From a checkpoint of a small transformer trained on Wikipedia: 92M tokens, 5610 steps.
Each number is 200 + 40 x the weight over its row's rms, rounded and kept within 0 to 999. Layers, rows and columns count from 0. The size before them is the row's rms in percent of the matrix's.

# layer 4 attention key, 128x128, rms 0.0968, rows 109-127, columns 0-31
100,156,202,193,240,162,270,210,148,168,164,153,192,214,198,184,253,166,161,198,221,222,173,141,182,204,228,147,301,181,294,250,229
108,184,202,197,156,202,230,143,212,197,109,210,240,212,167,216,248,179,224,178,246,191,163,184,198,162,186,229,272,252,168,198,255
088,142,172,151,183,212,178,183,145,165,274,170,142,181,266,190,194,248,278,224,230,256,258,176,271,201,216,208,248,89,194,215,206
078,181,172,217,171,200,169,257,185,210,141,166,210,239,211,191,213,175,223,227,240,188,254,183,201,190,147,122,178,215,186,115,211
096,221,167,201,141,188,222,273,196,198,180,211,253,190,165,257,226,164,210,205,196,214,174,231,220,162,169,245,220,262,226,198,161
100,256,221,197,180,259,175,228,155,257,270,219,177,226,235,267,55,262,199,206,260,120,201,208,191,180,214,263,128,158,162,201,257
096,277,190,246,188,203,178,146,229,294,185,246,156,215,206,164,248,224,156,183,193,290,231,139,181,168,260,243,232,165,190,228,203
098,215,149,236,229,244,123,233,232,257,199,235,194,180,233,177,181,201,190,247,189,228,223,226,215,161,179,160,221,201,258,254,190
098,176,166,122,177,176,188,205,216,164,251,199,208,259,235,144,196,250,246,205,163,187,246,211,206,160,285,163,299,192,193,205,218
112,135,330,111,210,201,192,229,139,184,256,204,245,181,226,246,183,228,210,148,210,243,188,186,211,156,208,234,239,208,255,228,204
094,289,178,146,150,201,184,171,163,183,198,191,166,204,194,264,124,125,282,249,219,199,199,205,212,231,146,230,203,192,225,255,220
099,225,224,95,203,161,195,205,188,176,205,176,179,234,205,251,111,278,232,225,261,215,216,183,172,220,175,209,219,152,175,245,267
098,168,214,172,162,172,210,212,241,148,236,196,262,166,162,193,170,271,189,221,213,216,173,182,178,177,232,237,207,184,174,219,233
100,198,235,250,175,121,194,196,229,145,156,247,218,173,238,140,275,205,156,153,199,137,167,164,121,241,203,179,162,207,195,284,174
091,151,190,156,204,187,225,190,149,233,176,168,219,158,158,187,233,276,253,184,188,222,187,160,206,183,269,246,171,158,156,180,236
114,186,221,123,212,226,181,214,140,191,148,131,167,214,220,187,210,136,280,189,206,190,204,159,252,184,176,205,211,208,301,237,167
105,245,186,295,224,124,174,163,254,234,206,172,185,250,197,171,145,172,226,197,187,197,256,242,214,173,230,220,201,168,155,201,223
099,177,118,210,133,218,235,157,212,228,228,241,198,167,175,216,215,203,185,164,227,196,241,238,196,194,233,221,113,235,196,158,245
093,156,86,192,271,205,261,237,171,218,173,241,257,106,173,141,205,159,133,214,242,164,210,295,201,196,166,171,201,256,235,246,192
# layer 4 attention query, 128x128, rms 0.102, rows 110-127, columns 0-31
106,292,219,240,200,219,174,177,212,234,184,227,176,201,169,246,125,244,191,203,195,193,232,238,156,199,196,188,166,224,197,201,233
089,223,261,207,198,188,223,261,195,230,195,274,176,169,198,196,199,224,145,216,204,231,199,156,296,182,118,246,211,234,266,218,103
104,200,188,152,180,175,140,268,184,254,168,198,184,232,206,188,196,193,196,224,177,205,184,217,224,179,93,119,207,185,212,182,144
102,217,112,180,136,117,291,197,228,208,267,200,246,222,191,117,187,173,179,156,210,132,207,208,219,199,208,187,175,173,160,196,238
115,186,224,189,278,236,242,109,188,132,204,187,192,170,169,191,248,194,205,192,112,233,247,266,236,196,157,197,197,200,166,303,159
097,181,255,164,140,176,284,210,230,221,263,208,173,141,174,194,204,169,154,184,251,128,188,173,214,140,147,161,122,240,167,146,253
108,180,214,203,117,169,223,100,233,224,251,184,175,196,188,197,160,183,135,206,231,219,207,185,199,212,217,218,171,162,223,229,283
109,201,173,193,263,204,195,197,245,183,170,182,128,162,228,192,126,224,178,255,251,245,122,166,164,213,235,269,248,161,171,249,200
104,248,64,272,230,273,204,124,201,212,210,194,104,162,243,203,232,147,248,216,216,218,211,239,263,188,185,179,219,172,198,204,168
103,121,182,223,276,177,147,265,185,171,180,237,178,171,237,183,218,255,217,192,230,219,246,204,176,203,261,216,242,196,244,168,161
107,182,184,210,263,192,157,223,229,165,207,207,186,177,238,156,205,265,220,273,174,169,182,189,202,202,243,262,265,185,203,213,152
095,143,164,295,215,166,158,249,184,235,222,269,190,151,253,93,241,283,229,191,211,252,173,150,171,182,180,243,235,157,245,207,137
102,204,225,189,235,187,168,162,230,225,214,228,115,229,189,214,221,188,227,164,174,185,214,164,201,204,202,222,169,190,170,261,256
128,241,154,208,118,190,234,188,219,192,275,229,181,176,255,183,100,153,176,179,238,235,171,282,197,163,209,192,207,261,240,278,150
091,259,179,223,200,158,194,166,240,239,192,294,210,256,177,261,200,187,165,213,194,203,279,224,117,252,161,254,238,203,154,203,263
103,207,204,157,149,266,250,212,170,184,147,254,231,101,169,217,256,259,216,221,237,172,196,147,235,184,208,201,176,180,299,194,206
095,193,226,149,179,174,230,228,213,195,212,153,246,198,185,161,176,158,161,265,199,122,173,192,221,202,263,103,147,259,226,174,243
094,207,165,157,229,123,177,240,168,125,179,180,174,192,133,263,132,196,254,218,270,187,183,166,146,157,163,197,152,129,241,271,208
# layer 4 attention value, 128x128, rms 0.0998, rows 96-127, columns 0-31
097,152,225,222,233,244,214,244,263,188,180,253,200,222,238,160,273,235,181,165,161,181,239,149,192,187,198,212,216,222,196,207,154
139,171,208,236,224,208,267,163,216,204,212,215,192,236,192,233,163,83,217,198,298,142,234,241,284,157,235,182,249,267,118,175,203
095,222,176,131,140,187,158,133,156,223,250,185,177,150,216,281,129,188,191,229,274,218,182,217,155,201,217,194,225,193,217,155,238
101,197,275,147,182,140,124,187,171,242,190,115,137,253,174,237,184,268,254,133,207,250,246,181,185,188,196,159,165,179,211,212,265
095,159,231,237,206,220,215,171,271,241,193,279,286,131,204,95,252,191,152,201,159,228,147,189,227,184,237,260,183,219,182,231,202
103,176,234,178,196,278,147,236,124,159,285,254,174,214,220,265,228,221,247,336,170,191,117,134,208,220,174,197,160,170,235,186,183
107,224,249,170,243,252,144,208,219,256,207,236,234,239,228,257,151,256,254,190,145,197,172,228,147,223,190,253,169,127,200,177,248
098,240,225,181,207,170,207,198,191,236,165,216,162,201,181,307,128,197,261,173,210,186,256,246,234,167,177,244,186,214,179,167,256
112,246,182,209,230,270,198,247,248,246,167,137,200,239,218,257,154,178,210,228,180,173,146,166,208,190,221,208,195,181,145,168,228
093,249,189,221,143,157,148,194,223,208,270,236,186,128,179,192,208,156,136,187,208,197,171,191,124,241,178,160,189,181,168,223,214
127,179,107,213,159,202,193,137,191,196,173,221,156,201,201,137,237,135,114,157,202,173,273,172,220,181,202,176,260,231,217,179,153
104,272,175,117,202,216,150,213,154,144,202,223,245,189,194,243,209,237,218,201,173,246,115,228,141,264,249,177,215,182,283,225,132
111,190,250,219,283,219,174,173,194,175,258,216,219,155,216,249,170,248,308,251,209,120,183,169,174,196,206,268,242,126,186,209,191
112,200,198,163,139,203,241,179,160,242,161,161,171,212,171,211,164,167,165,237,234,182,83,225,195,225,201,179,100,271,156,114,242
097,281,180,159,212,165,246,209,136,196,229,170,243,178,149,229,142,180,175,155,243,213,196,233,203,280,255,140,212,242,245,183,190
105,201,165,157,135,203,236,192,158,162,132,130,137,224,143,208,225,150,266,235,143,163,130,218,213,181,141,182,163,226,192,153,201
097,142,260,224,228,148,233,232,227,222,202,187,196,221,204,179,149,210,252,142,239,223,142,232,248,163,244,201,191,259,149,171,231
095,192,216,277,244,252,217,229,156,261,170,162,204,264,191,172,234,200,224,206,194,149,206,234,202,208,187,232,163,194,126,165,226
102,235,172,245,269,188,153,230,216,168,204,207,167,189,225,212,139,251,247,279,256,247,176,211,211,275,167,260,193,202,147,212,162
130,205,208,222,206,197,211,232,188,190,197,203,184,198,197,143,191,219,94,207,189,220,229,257,185,203,194,188,199,193,178,144,177
102,197,183,176,189,199,237,252,185,213,182,187,203,176,189,183,193,196,195,152,181,107,155,153,187,195,235,132,191,178,219,199,172
105,186,189,172,153,276,162,236,167,245,191,218,157,188,211,216,166,198,157,238,290,274,219,175,215,219,184,180,165,208,283,163,160
145,175,288,156,212,169,184,246,135,198,275,227,193,179,190,222,144,215,232,175,245,295,178,167,239,218,209,215,289,185,183,177,201
099,169,212,128,194,212,215,252,169,191,202,181,178,207,188,291,172,173,185,272,192,176,123,169,207,227,187,240,166,174,282,218,198
094,238,127,197,170,191,140,161,211,163,269,219,193,140,203,190,151,247,137,235,234,224,193,196,147,228,197,196,239,140,218,240,171
103,196,192,212,196,200,174,184,149,158,175,192,126,217,218,182,178,175,230,214,190,158,186,226,150,246,201,132,253,145,142,223,175
106,184,223,206,162,206,182,185,261,214,308,174,230,179,220,124,151,272,187,190,192,224,193,186,198,197,204,225,170,187,177,167,267
112,229,189,244,193,179,204,91,197,278,203,211,223,260,186,223,177,92,157,141,290,141,231,192,200,198,224,108,161,309,209,142,231
093,198,259,183,280,228,145,180,213,203,244,205,277,180,285,139,252,175,204,191,146,222,299,273,171,147,217,246,220,189,172,196,215
090,184,245,265,300,197,140,227,195,283,240,208,225,222,197,188,238,234,240,160,184,188,252,195,184,189,244,198,190,183,201,221,217
096,189,285,176,204,216,172,189,214,236,185,281,227,113,252,133,217,175,193,185,236,246,151,163,207,177,261,207,225,200,197,214,159
136,167,191,121,162,186,226,207,244,174,218,163,231,211,188,183,154,215,247,176,206,183,259,223,202,210,205,216,174,232,244,218,203
# layer 4 attention output (transposed), 128x128, rms 0.0917, rows 96-127, columns 0-31
091,165,160,183,221,163,135,182,168,185,184,206,204,149,323,214,208,246,191,190,242,176,163,200,178,194,201,272,235,220,245,185,108
127,169,152,186,255,187,218,153,160,227,196,226,206,305,101,218,249,158,282,200,195,195,157,180,271,142,200,175,177,210,190,177,292
095,243,296,190,154,204,234,155,228,189,211,188,252,237,153,229,210,171,211,216,193,197,227,233,215,159,215,134,195,250,225,177,256
100,193,296,138,170,199,179,241,237,252,216,117,236,212,140,191,148,188,232,193,224,278,194,158,179,209,226,219,136,165,165,292,306
094,233,130,197,196,192,174,237,226,226,196,237,147,155,327,203,174,267,253,239,169,147,210,184,194,207,189,176,201,161,159,213,147
101,212,234,247,188,181,189,256,199,160,206,193,221,175,116,157,180,251,141,112,235,75,174,228,194,212,250,187,159,228,241,191,186
105,225,305,158,184,185,205,233,192,236,229,196,260,219,296,226,153,216,278,185,180,229,206,171,172,185,241,171,214,189,211,102,255
096,244,315,201,208,188,177,180,185,179,191,225,232,274,135,230,141,147,231,194,185,255,226,158,225,204,188,213,212,228,212,182,306
112,248,217,196,204,173,251,222,188,198,259,168,230,278,252,229,174,170,173,204,283,196,213,214,187,215,242,114,196,180,203,110,221
091,258,147,207,212,206,185,222,213,208,238,177,161,180,103,212,153,204,172,191,177,261,218,193,213,217,178,140,203,184,202,202,224
120,209,190,195,201,199,202,125,199,182,167,199,210,176,194,147,239,229,195,168,176,210,218,204,263,133,183,255,229,212,213,195,149
098,189,261,183,132,224,261,237,223,167,241,220,237,106,298,218,173,159,208,217,179,161,181,243,137,178,260,169,200,168,211,115,114
104,199,297,221,230,195,143,125,189,195,216,220,243,208,198,159,175,214,230,165,261,163,226,172,119,155,260,182,145,182,237,103,173
107,244,229,153,103,244,258,213,177,191,183,177,178,205,216,191,147,93,156,243,185,167,203,172,193,216,218,110,206,169,195,255,264
099,181,155,134,163,170,199,218,228,173,223,179,142,177,166,264,245,127,198,237,226,207,191,233,211,215,162,159,197,175,227,206,164
105,175,255,188,143,252,251,151,190,232,222,213,195,191,79,118,199,125,197,157,128,156,217,198,210,218,207,224,208,196,142,254,251
097,153,167,218,231,196,119,212,139,194,177,205,131,198,257,230,211,223,217,193,227,156,183,175,155,145,171,177,147,174,226,251,188
094,219,127,185,183,172,226,238,209,195,227,179,181,257,300,194,185,177,203,156,234,175,189,172,230,239,177,207,160,208,250,181,227
103,183,206,264,257,242,176,170,130,151,205,244,228,218,99,181,216,199,205,227,213,144,187,143,163,190,247,222,171,212,238,166,171
107,195,166,188,260,190,183,184,170,164,195,170,182,146,237,240,158,304,189,208,310,228,163,197,187,131,200,230,239,249,245,182,171
107,169,253,174,198,230,279,258,226,236,220,212,231,190,229,154,223,148,160,212,178,218,255,201,186,205,221,140,189,145,216,130,143
104,161,200,211,154,147,195,242,217,200,206,204,192,193,274,205,243,159,215,162,234,138,155,209,219,185,204,306,180,200,277,247,138
148,205,189,168,193,180,133,240,165,257,188,213,161,162,188,212,261,206,200,205,233,171,170,244,182,232,162,205,161,174,203,213,209
092,208,286,166,127,185,239,232,214,231,215,231,215,203,102,177,212,125,230,190,206,110,233,220,204,234,198,147,156,222,184,195,248
096,227,239,224,183,224,253,202,233,200,217,189,234,198,153,195,181,177,196,204,205,219,261,177,210,169,215,225,179,212,202,157,237
096,156,226,223,183,296,229,177,157,221,255,199,204,184,192,168,179,178,165,140,242,200,141,249,187,174,200,159,162,175,163,209,236
102,204,208,255,214,177,152,244,216,161,193,130,201,216,151,196,178,232,204,209,215,232,262,176,207,159,219,201,189,167,180,281,262
110,234,147,117,173,141,213,166,210,201,191,180,170,226,290,250,205,196,204,246,220,241,149,145,222,186,221,129,190,201,224,162,198
095,194,210,264,203,194,126,155,195,183,209,166,183,211,432,199,193,295,249,187,243,200,209,242,189,179,182,266,203,214,210,153,227
097,200,156,209,259,128,154,299,222,199,220,170,186,169,351,266,180,219,200,178,250,223,199,190,203,217,194,193,136,182,267,254,172
096,191,200,183,202,221,159,154,179,203,162,234,182,174,351,187,232,252,212,210,231,130,149,223,143,164,205,202,178,219,214,194,125
112,167,258,238,173,197,204,169,222,211,212,240,190,198,100,207,244,133,264,125,122,203,250,222,278,186,167,259,175,230,175,239,210
# layer 4 MLP gate, 256x128, rms 0.099, rows 0-37, columns 0-31
103,218,239,247,269,253,196,240,220,166,243,167,171,169,275,246,246,241,202,231,218,254,251,170,204,129,297,228,269,182,203,230,206
103,172,218,176,198,237,218,231,96,159,212,254,124,192,164,169,232,257,185,233,177,182,234,211,180,211,181,123,113,196,174,201,206
095,219,198,226,183,191,254,136,179,218,197,194,248,152,165,114,193,205,183,166,170,287,182,243,202,234,265,271,193,193,243,195,174
100,220,240,229,225,190,194,221,177,257,189,210,180,241,198,180,264,281,212,117,167,200,176,189,217,223,176,199,197,201,281,227,205
098,262,245,145,242,236,196,184,194,134,307,230,262,172,236,168,227,253,239,186,213,156,178,214,189,170,209,216,118,195,195,262,252
099,234,176,77,244,252,196,204,197,164,173,236,178,223,165,268,206,144,199,168,219,225,239,177,186,205,239,188,212,218,214,193,252
103,226,235,227,212,226,157,252,221,164,85,220,132,151,232,201,152,218,223,201,246,145,224,213,278,156,149,209,159,166,209,102,144
102,152,167,162,188,206,166,259,270,195,198,205,253,111,198,190,209,164,198,225,227,280,227,231,211,243,190,208,142,232,193,297,193
105,280,168,153,184,169,203,183,123,187,226,150,186,223,271,199,139,153,158,236,243,203,183,141,154,222,247,189,148,256,151,193,248
098,139,192,223,235,198,166,197,244,282,230,276,244,247,208,176,184,177,192,269,174,172,248,209,186,163,196,193,156,137,190,345,241
096,259,254,202,151,214,176,232,219,167,168,273,182,48,219,176,283,175,167,129,202,188,245,151,150,268,198,229,294,179,202,215,169
100,207,224,128,163,238,181,234,136,234,253,268,219,204,201,253,210,244,232,221,235,232,210,212,223,232,149,199,179,201,177,153,216
102,214,214,206,213,191,176,154,153,239,168,164,205,220,142,216,146,236,201,237,252,182,241,233,209,176,122,252,223,231,185,154,165
102,211,228,163,138,218,210,131,176,219,189,202,270,198,184,194,166,234,175,220,192,211,176,227,219,157,250,173,171,238,192,205,218
107,190,150,178,215,248,169,218,183,174,191,160,228,220,174,168,195,327,210,225,108,108,191,255,179,192,179,206,194,161,202,135,111
097,186,309,215,229,95,141,274,185,179,215,193,205,234,229,149,182,180,251,218,191,150,222,197,243,171,162,182,201,294,160,129,202
104,143,159,199,172,217,211,191,181,183,209,219,166,165,246,239,232,212,125,203,151,255,200,277,251,224,216,190,235,227,193,169,142
100,177,194,195,246,216,197,287,174,207,100,274,269,216,252,184,182,272,174,170,286,208,218,202,190,215,211,210,186,166,219,194,99
108,244,163,211,212,216,203,168,202,194,230,210,258,196,240,171,203,180,147,178,235,213,253,177,225,208,218,301,224,207,188,186,207
096,253,173,155,215,222,106,188,173,175,190,269,251,195,220,238,84,240,241,228,151,244,180,168,143,196,185,154,171,173,265,191,186
104,133,217,166,228,251,195,222,209,131,154,228,172,244,207,180,204,243,174,211,197,198,206,219,143,157,265,168,144,235,222,171,232
105,185,182,233,218,215,94,185,272,176,258,193,198,156,257,223,210,171,196,219,241,219,161,189,238,162,173,185,264,187,271,251,174
092,182,211,219,237,199,178,217,125,172,186,246,143,124,251,197,224,199,169,169,262,187,228,211,191,224,129,190,229,227,193,227,251
103,203,237,162,126,132,154,203,218,205,189,263,201,227,152,227,205,217,205,176,206,158,140,151,182,312,280,155,193,246,234,185,249
100,203,183,177,236,263,161,264,254,207,160,221,237,227,249,248,207,289,216,258,184,241,225,156,217,192,157,187,162,173,190,171,209
094,189,229,240,228,166,145,272,132,171,187,258,172,266,165,188,200,260,219,181,221,256,153,206,217,145,250,232,147,230,137,183,187
100,192,241,202,157,275,304,204,231,170,206,292,196,174,185,175,221,251,204,233,198,241,177,200,213,211,122,195,203,185,238,233,165
104,227,189,173,144,167,216,130,218,222,161,182,227,252,232,185,174,245,169,184,188,220,153,215,141,170,247,147,237,212,185,181,183
095,175,213,88,229,230,190,188,197,186,183,243,223,227,158,152,179,110,145,178,200,134,207,169,234,163,117,221,158,185,201,155,241
103,197,208,131,171,143,259,139,171,219,157,136,170,158,271,225,249,166,217,169,210,231,158,252,190,238,168,221,271,207,220,239,237
100,176,171,177,222,203,207,215,181,204,178,182,208,193,197,115,238,215,144,210,144,223,241,236,214,222,219,192,140,220,224,179,195
100,198,139,94,150,228,192,160,270,204,138,235,205,260,208,176,248,178,259,221,182,182,207,241,234,202,211,197,207,294,189,198,183
094,198,168,267,245,202,195,154,185,139,184,211,216,220,204,254,135,180,202,175,202,225,106,204,178,161,150,297,187,255,180,229,250
105,95,214,198,215,250,217,228,222,146,167,102,197,175,167,234,197,236,294,243,198,220,202,162,217,111,178,182,179,175,224,223,224
100,165,166,211,178,182,253,218,129,225,159,207,124,274,205,199,316,175,239,204,197,233,210,205,213,222,187,248,180,168,230,184,253
105,240,231,170,218,249,229,260,263,260,224,242,175,175,148,204,200,159,248,102,166,227,141,239,263,204,182,165,242,232,227,195,202
099,194,222,217,244,202,184,213,177,209,229,273,200,244,234,158,189,204,267,274,220,230,227,182,195,217,202,293,243,129,207,214,145
105,226,152,186,121,220,265,178,170,167,277,178,192,172,228,255,210,223,242,191,185,178,164,203,236,169,248,169,187,191,239,207,184
# layer 4 MLP up, 256x128, rms 0.0993, rows 0-37, columns 0-31
101,216,108,169,196,187,172,96,183,191,202,154,242,195,209,208,175,156,227,175,239,169,210,239,228,141,263,157,269,165,245,268,125
102,209,198,258,185,182,205,144,179,162,238,186,263,214,247,244,204,289,211,208,161,213,198,177,131,264,235,249,241,221,183,166,225
095,131,198,204,221,204,276,215,120,178,203,234,181,225,256,191,233,182,204,145,192,248,210,236,257,124,189,190,141,256,235,143,188
099,171,178,234,293,174,221,213,189,226,210,213,163,242,237,172,215,202,149,174,187,158,238,138,205,184,250,212,148,171,201,184,162
096,244,196,143,205,181,171,192,177,193,249,187,258,137,198,132,249,263,202,225,193,206,252,216,157,192,204,195,219,181,190,244,174
104,154,224,213,148,183,229,202,183,157,126,226,272,128,238,250,221,231,235,171,263,152,211,128,132,212,192,259,244,233,218,220,203
104,143,229,153,135,113,259,184,180,163,168,221,149,201,210,196,173,145,184,252,253,216,254,280,245,204,167,183,198,215,162,169,234
099,215,172,239,203,204,173,228,219,217,197,227,241,221,239,122,201,172,126,254,257,241,137,187,212,191,140,166,250,178,237,266,158
103,198,212,221,180,167,134,177,231,253,162,198,159,234,245,168,193,255,133,199,255,233,193,250,174,236,234,226,248,180,155,207,195
101,177,214,210,231,164,164,227,156,103,205,184,254,237,194,250,153,175,166,173,175,160,161,214,113,174,174,187,189,196,168,155,170
094,186,247,197,248,202,220,238,227,192,187,151,239,148,165,236,232,185,240,167,240,216,218,164,207,203,121,232,304,160,273,163,169
098,189,138,157,125,158,229,173,182,182,282,238,228,216,184,191,197,208,202,171,168,158,194,259,242,198,217,219,206,196,235,199,245
103,278,210,180,240,193,160,132,175,287,175,201,222,271,207,146,146,161,149,268,230,203,137,219,188,322,183,192,207,240,182,153,232
104,167,65,230,170,179,226,224,245,215,224,192,170,156,180,264,216,237,218,188,213,227,234,168,211,241,174,276,234,219,168,186,191
106,161,222,207,164,196,140,249,135,255,233,226,242,184,230,149,139,214,189,165,197,185,203,155,229,208,219,221,157,194,231,178,298
097,168,180,152,195,273,204,174,195,120,161,192,208,168,220,165,234,202,214,231,173,226,154,184,161,225,162,221,176,117,226,231,202
100,211,175,241,126,175,227,226,177,201,235,194,147,183,145,181,212,113,279,100,204,105,227,191,202,210,222,230,176,188,246,236,282
097,203,235,194,197,259,196,192,198,226,232,161,234,198,177,153,151,214,234,132,203,177,239,201,190,196,91,188,210,224,122,162,195
109,203,166,230,175,172,174,166,179,196,243,232,257,214,158,205,241,188,191,164,224,237,217,240,159,191,185,179,166,157,200,170,223
094,102,162,147,175,181,162,215,204,234,241,158,161,236,211,166,287,278,158,194,213,164,278,234,272,183,178,172,243,185,180,223,98
105,185,217,292,186,172,203,140,157,232,180,163,172,229,206,228,217,168,215,147,181,277,219,242,136,197,163,211,141,245,166,289,171
101,205,214,157,231,199,266,234,236,269,197,230,169,192,143,196,168,179,169,171,175,245,93,193,189,153,209,243,259,223,195,258,200
096,214,163,200,188,110,209,132,295,232,184,235,229,154,214,147,207,140,189,218,165,260,215,205,192,179,185,207,190,255,169,207,184
101,201,181,194,160,212,254,223,189,177,165,129,229,215,210,263,240,174,138,213,204,224,229,240,120,189,286,163,215,189,130,209,208
101,232,170,275,150,233,182,186,159,239,174,171,192,132,232,139,212,174,185,218,183,194,199,193,183,120,208,183,218,185,280,242,213
095,255,205,136,170,213,283,136,196,214,192,186,206,161,163,154,178,190,165,195,153,240,236,188,99,222,251,206,298,220,252,223,195
100,256,146,205,176,200,186,141,242,196,185,151,225,180,246,211,131,230,185,243,163,194,185,286,182,168,244,206,184,200,255,217,189
110,199,176,188,167,220,232,185,145,228,162,267,184,136,162,263,211,266,231,177,234,132,251,276,212,164,241,174,153,296,241,197,210
094,192,184,281,177,218,236,228,151,281,228,221,171,195,169,189,283,158,206,126,206,237,207,175,182,235,233,115,153,155,301,244,126
102,220,134,235,226,165,209,252,209,230,309,235,189,196,201,186,137,172,199,212,278,145,146,202,215,238,197,210,198,193,164,187,159
100,223,253,195,256,212,195,215,214,185,213,126,179,193,175,147,264,111,277,216,129,107,147,215,232,136,239,162,258,139,188,229,229
098,207,185,197,259,192,206,205,187,161,169,199,167,244,201,188,213,234,143,181,282,224,221,172,226,240,264,210,148,225,245,194,226
094,192,255,122,204,233,200,249,209,210,187,134,255,174,243,217,239,178,231,235,244,144,287,194,221,270,167,183,173,203,263,151,188
108,247,170,191,140,256,205,142,256,180,190,123,233,205,196,127,204,228,200,170,205,216,105,200,208,216,108,146,119,215,256,152,274
099,208,244,212,190,199,133,210,240,214,247,210,214,244,197,206,239,222,205,163,160,159,221,232,176,163,128,226,212,148,201,248,232
105,203,221,216,170,101,218,247,246,227,188,182,202,206,194,114,199,216,171,163,207,166,226,183,190,157,216,202,248,194,149,206,174
103,168,229,239,229,179,184,162,218,150,263,175,162,217,177,166,104,239,195,254,200,252,233,182,183,214,252,199,245,138,175,204,187
105,224,179,177,129,247,230,182,146,201,246,161,194,165,179,255,224,146,190,188,195,187,197,162,155,209,232,170,191,175,277,187,160
# layer 4 MLP down (transposed), 256x128, rms 0.0925, rows 0-36, columns 0-31
097,226,262,249,242,216,203,185,247,192,245,226,118,216,42,194,177,189,219,232,209,268,239,160,139,155,235,216,205,199,195,199,225
099,198,257,178,182,178,210,184,212,138,235,120,185,159,133,220,215,190,210,251,294,139,245,176,203,209,201,143,187,244,198,241,235
099,171,192,182,157,213,224,239,181,207,204,188,192,185,102,214,206,189,242,173,289,231,268,228,260,187,165,200,180,176,219,228,232
100,119,214,198,258,116,167,252,214,211,172,169,204,82,175,128,193,247,203,173,132,215,263,241,218,245,171,240,220,186,223,205,190
096,197,197,196,215,203,211,226,161,189,253,132,211,164,290,175,214,135,314,114,199,269,233,205,248,162,193,281,224,222,143,167,237
103,233,206,273,223,169,185,185,166,286,214,162,172,158,285,157,207,232,198,221,188,210,269,324,223,221,207,206,199,191,218,223,103
104,148,196,261,203,95,224,166,154,265,224,151,232,222,144,212,176,167,263,169,238,221,259,211,211,259,242,183,156,181,232,223,178
102,241,147,259,198,150,253,179,201,184,159,139,236,198,332,197,243,194,180,158,210,218,220,223,165,242,245,246,188,235,182,198,188
103,182,206,161,148,220,234,120,186,214,146,210,218,247,231,190,227,142,203,207,188,117,191,158,189,162,136,192,213,201,179,225,195
099,179,269,173,233,217,171,169,172,226,190,205,223,162,142,176,221,201,296,237,162,167,198,197,200,162,268,146,207,187,125,237,149
094,139,169,233,226,149,133,201,135,196,212,163,218,160,273,230,231,181,111,176,184,165,192,178,193,238,258,102,283,144,199,239,212
098,241,224,220,209,261,209,147,158,208,269,185,238,185,148,262,200,210,238,179,210,194,235,133,179,171,214,111,224,234,176,159,169
101,230,205,200,153,237,200,229,170,220,186,160,217,268,383,146,186,205,159,166,193,206,158,214,233,193,162,159,204,180,209,248,215
102,168,190,243,245,145,237,212,185,175,213,205,127,171,83,163,166,214,189,225,170,215,229,243,282,255,212,131,225,144,225,235,243
100,242,169,180,167,176,209,256,178,257,214,192,229,243,290,151,133,176,257,188,242,207,217,175,183,237,250,170,208,145,181,272,153
102,237,208,187,246,180,231,190,184,250,194,190,216,240,160,167,167,197,185,208,157,181,224,189,220,159,234,219,233,217,195,184,183
103,262,178,199,136,165,130,174,224,176,178,230,209,201,234,121,144,229,224,152,219,243,221,217,201,182,226,193,225,211,167,238,70
099,229,200,249,221,178,207,223,200,179,199,194,202,221,256,205,237,242,180,194,244,233,184,186,193,211,196,195,157,180,220,198,139
108,246,196,193,288,190,175,167,205,236,121,199,165,221,255,165,155,224,191,230,189,156,241,262,110,232,212,214,244,173,199,240,198
097,132,166,197,139,165,221,220,238,237,208,217,218,190,234,196,277,180,104,201,167,237,253,179,251,260,225,157,153,139,161,251,170
101,116,189,227,164,145,268,191,225,218,210,207,193,195,190,145,177,207,284,215,196,174,303,249,205,253,177,267,243,236,170,143,186
108,221,148,207,161,194,210,204,224,202,188,176,231,229,251,180,209,181,237,210,209,108,142,243,207,198,260,214,142,165,209,197,194
094,172,191,203,245,193,201,295,146,135,227,199,188,204,221,245,175,273,253,237,175,204,193,214,212,212,209,223,253,255,244,171,202
099,153,195,198,215,199,231,266,243,244,85,147,163,172,171,128,198,118,208,153,179,107,214,226,189,229,152,164,159,145,215,127,224
104,133,185,151,240,217,168,186,220,212,198,219,236,225,290,199,213,248,259,240,213,237,245,216,215,191,141,166,181,223,149,243,147
094,192,193,205,218,223,191,178,152,190,199,154,203,178,218,233,222,181,153,308,182,196,226,196,193,196,222,183,245,167,168,229,175
099,101,173,213,150,177,243,185,250,238,171,238,204,202,150,135,213,233,167,255,178,197,172,183,242,205,181,235,278,172,164,152,192
107,200,192,189,197,265,162,229,148,237,224,138,203,185,209,291,170,205,167,222,213,180,254,205,192,192,172,242,234,262,204,247,154
094,118,199,203,195,170,229,138,168,173,227,215,277,175,121,223,224,202,171,207,235,228,215,206,166,210,185,260,220,268,171,210,185
100,178,218,269,135,206,190,185,216,203,177,195,137,193,233,184,195,166,209,225,136,167,223,147,144,229,176,260,192,199,272,205,159
097,164,192,194,220,228,221,296,146,214,171,211,226,232,286,240,180,183,192,233,154,190,197,207,153,220,271,149,177,98,155,259,109
097,192,159,203,184,215,235,228,139,262,229,216,197,160,251,173,176,263,189,177,177,199,143,223,189,194,154,146,201,118,216,225,253
092,187,158,201,209,159,125,198,290,191,165,206,211,177,123,149,212,213,192,195,228,214,158,181,155,192,129,214,252,192,177,237,148
102,152,159,142,205,228,199,232,211,164,194,185,211,272,216,218,235,248,233,121,219,215,159,199,216,181,121,124,275,128,191,144,248
101,163,91,154,204,190,214,188,190,239,158,156,164,219,175,188,143,180,144,179,161,198,169,162,275,184,135,160,246,272,180,220,154
109,233,202,224,266,250,248,283,209,200,324,178,208,189,225,211,127,136,203,154,225,190,62,221,246,231,220,214,213,256,262,216,197
099,196,274,198,213,178,182,240,167,241,138,225,171,239,362,160,214,175,231,156,191,137,265,277,174,184,190,229,213,195,213,146,231